config.toml
num_key_value_heads = 4
norm_place = "pre"
qk_norm = true
optimizer = "adam_variant"
warmup_steps = 395
train_tokens = 91900000
dataset = "wikipedia_en"
Each number is 500 + 50 x the weight over its row's rms, rounded and kept within 0 to 999. Layers, rows and columns count from 0. Numbers have three digits each. The size before them is the row's rms in percent of the matrix's.

# down: layer 3 MLP down (transposed), 256x128, rms 0.0907, rows 246-255, columns 0-127
# gate: layer 3 MLP gate, 256x128, rms 0.0968, rows 247-255, columns 0-127
# up: layer 3 MLP up, 256x128, rms 0.0966, rows 247-255, columns 0-127
down246 096:444484525562519523542478416501406419446606470533429588528505437494506489514444511586452505434525630509556491476503461488484467501602521500510578539612567586502455349508514413439411508486477518555553479483514479507445546479581411475596422557412501426449502461563504481481532550475467522546452567502509543565524531514465465487570456469497551491497562482517483504563509444510467555476537
gate247 100:530553573607436579526417445485515488472458522528532595433509466556495508501489501486499485499522513562547546507536403549407546454446489501429537469587445581541559483516487573378514477485567459526449478469432537498514482434533516486434496511502420501462496505519591345485468599495495464580507549553480524486536479397467516421475437484501476564469488608396461460477447556504523424548525
up247 100:464550492515552521445476512447517501467525547571512519459501518508517510412553517466482517452506569572480456547513451525526476381423490622400540520528400568499583532509494447519571487519457479592393608567376558482473488490458492537523510443566511566450468598534564390547446516472481464455450469567538526433480512619495442559470472573530532465514402492497487539427503464523500474511514
down247 100:563478539632470500454470437501540479436620454527505514543525464527519439543484581554488492487637477564535524473503536496427526493462499563549550544495495456512447515485467544390526492521424520482513460438465496516559517484567460532530470446508527462544441520470573446399454525499461525578536654555564465491487478306478525477528542434524513462480476492523433432461452426537526448492549
gate248 104:485464479480464511489402534466510483458450508582425555483516534508424518471562539542477616613506519452519433533502406517517573568489480530428473546573440556552575664489584418531503508513492454470457517503457485580486443577429477509514539463455393404469519384457475578532538488557479527543508509480542532490509465546523538416538500471501416438467485474466484495455442534429478402498471
up248 100:487537424445503565593519565482591516502530461479577474562525461525505461548440440455515519431516506540385421450485552581526519415466551560504517578431459509448439618570547389380513489505547453464521530599542508483433506526543522565546493506548503466478556495587471443550515558402573552524496513458555548517446450528537458469544484464510539462402488553540457523431427538480487455512469
down248 102:564542468490429461442552520573524558538529459514525516480527501481459492482407473555524483518453522500466464485451489500532468530511489446587486473425487358476553512497573413602497583517478574572487510524500482514549554454445492466606469503528532485518538546530437491387505415498465618513563475569546475440543458415557405465435410503546547444461542568496440600485528462487423421485416
gate249 101:600543517510506448544491579563632419520524541464478557587451488445516553558448515507549502479456519482396461630487533578522457483551565405442521501495452473561522444575488471510452514433486441529530573565484512488519437450453489469478411502520475504481448524529513454543448524539581433498636466499528555590481500495495403578481562590544448506471466450458502502588520455525514432565478
up249 102:480569548502530566483583564469585503511523413443416439463566519459492506596429330477451541519470555478446545532533505478507411490453551463507487475514507439534548529509474515508448456522541389572489404571449529579564564539478498495476485493554555481512379590502389516468590460489540487551542533436533542562475463473512527465463445519576488579539519483572525460492516431522510500431533
down249 102:458484514492433567527485486464500498499523449444532540457558495498469497633496433484463515510493565469433567442480506476506491524478561530456500535576492384442522524434565514558534468552466426536458410554452510491432487465464532401433452555526504623498468543444368552485597471419515511518512564608501478511484586531521483464405452502461480552504448566527389448564553562496561419485528
gate250 102:571507579480437520471563454476491491435546432533462451546509489426519450526504555590459585466419479591488495499395500490571479556510539422444513546484420544421428526418499504551475433525442514445597479552504474430498485510555511500470482514550479578435484348505509417445385487480514489466523496572509456583391515500485485531437467591519551514550502550578481526476540462401500509534527
up250 105:469493444478490555502533524610506519585501469496482573487434398470540428522459438401532445525488580403426509501459489432389551521498469518540500449509454530550534559468547641536555561498473585429484558378568510463472561547536564577440472597516454489463527514513486573504471500555561514586510561541532430485431536433530545499471559471547527484575526490491430499475561501500434501533534
down250 103:454528412579491550481447489565518529556485478514567476514463518520543486557517432455530477617534603457518508442453503503398440480478577552519534481531451461573600553480539531452524547463472499391475502473586457467446541470578559475467523583426561503545472522483498547454425552500486590573550426503455487544582531376478494484513462455510501515482481437353413470509590523521449490482536
gate251 096:514601387536462510465616442439476588444519521390461489467469572492520464580481517482518426468546525461510557476480500469509530430555470503582546458569545528508473445460576536470374593532447491558499445462551566422513498541433564477538498471492473450582432544525494501451457477560425587530495578488477447540483495452499622527518417545515491536573542508504579512460506466554590494515546
up251 096:441482468464529414461383465509476475405500558529517400599553562457418504524559538539529489536559480449486502544405539524548571484508592452493550484580461532509526529591448527536478502504464473497482580568488424512532587499500528446479564458524505490506415412494557570516334468532485432464561542475435547490470461547477530545536435528504498531523357535502549510471565477488470455452560
down251 098:567476574461442593478510449516458472589464479556499508395490517491535440519438464494489546493542548535573521399525368538457553520434506550458506605472457374505434461553543465531532475513492561533489451379474479420525403461508433502497414497464458525410479500510448400421503569499499503551476526445535495552480515446524490482482453538518525399558490585526444443462513478461467504473391
gate252 100:442542413443467504480436582533534506450494547500587490535539548495501513514443522475582456545436554588524439419572448592491487454478459439501489393472431499479471489348553474466492504537480473590588422491587365557562532454523434435532496516521505608542512536438499447432496494487470514510517399473444471508474606416536455512497516509504483440483460581420467456515505494524511494516477
up252 102:571515485552525457453556400508499464498511531481597489413464481554443520578523538496516570525463448456393552493477529510491429476452529462530563510404449522496478517512503494489535422450557543441450477445485549492560495460514477425400495475564468554503526481521404490482516485527655397531475488450509500563507503663524534493524454510503612565568502537570487553542454505463464517641472
down252 100:511425447451532506508495535520517516462420599506479460522485563524471553505467478481520523420471505538412421457575561568543562496506470465492635474532469519497346538568572530494508409463415573427552454464539635502578542415538540522567536436464513488411500522499490568505482473474493529433463473534498530502468580546547459428528468461468547474551537442570528504480501522453485492444630
gate253 091:466614488537507586543444467485519472457486608453504516465494551441474533476483574491503495488493499538400528522551492489501644436516468470474337536513534474520437560533511507477487587430481491501446405586443596408516478559524588554523508634528478599578575474490512543537491497458479490533559492567469513510542512513571524460455461494630497521506457547484547427504529463465488517513463
up253 094:511587527541565506465542526436524394516481451524596549482433443457488501459575556500526524501434569531494532537509460525408572456514449422400601605500473492401499628483481482529443556457445450473514503592406499449436510484512547559445506510402453584488473452517488520501471543559525511522575398475548437430510518563507488500478496580601484492484434500519528554516485498440565477502562
down253 092:505625471512468554476486438502416478473591554526377469502510534558463545502442490530569494469510563547462495503525468498537560497495474438551375490481559491614492424503547509434469477451535506604492501494454439478529546485512432551597513544581453586591470510410518503465472470460487472519518508534497529519561488408545583422392451494567451349436486522534474451530443499470470502488524
gate254 098:589511417440486552571496510475518496510533610452477608443511555443461435436544524422438461479534560428434497428557580562447562510494500471537435511496529579508448486479426527432579544517518538525583513539486476512604536558508449497532512581566565468567422461525449533577552504502582496565507545490442468481548420554503544550518391547453452521469550452488394520471461498505517592494495
up254 100:468472597562486567544502447495510433502633479603491501434524558536488506513455550520508557466519576535644504542488506497535607467461500572486524500385582520495600491478477456576559518440443505537460419496410514492570458477542508501579549492412467423518511552404543544480459504457474489514528527525435440551572461446553528564522523419477557502519520593560462509539485554452479566448493
down254 099:565489535558513382431508515518537535489530465480475427475469470509477534485489434505447432521324422479490477457436424504509496522508582505528541440548395478498406503564516480440555449515508468401528522447557484463454476486458494500475455431454494573427571469507484432507497443534511492488525467494478568453483635599512515396477528480614476514554514444416540489418491509508552474589577
gate255 099:409549434491529506507575588474464467566512485496542503458466519456585412370536515445561508384523493465445556476576510502475463541438525445464526575577470558474508503588577615490517452546558497554456434466574505406446526549531537517512480569556490533462479559500557532484459583502440521471514508443522517553508500530515413586447490487536601458448493533558422568500451434542423540520450
up255 099:456513382570473462494520486518542493561501515479443417589514577504459522465435421464473481500490468535407499504462545527436566614469580491497391566443483389475498512552545603576504511487493490551528502487501522508524437511505506490502529432495525531576556621463540545497445469545517508588420479649529518531625504477474503502578477518523453495524470445467524559583471475608532467455486
down255 100:518420510451490502476532534498532594498495566520423478501496444486520575562496458473520522546505455479516414570466440428568527470540528474597411469418498558511579520407427513521520524458498451470514486536468570541492514547534566500562433546465545409440461461450510496594462456467532492432573568498580410552489357473530641538514582531491533461464513526500551452516460526424542559409476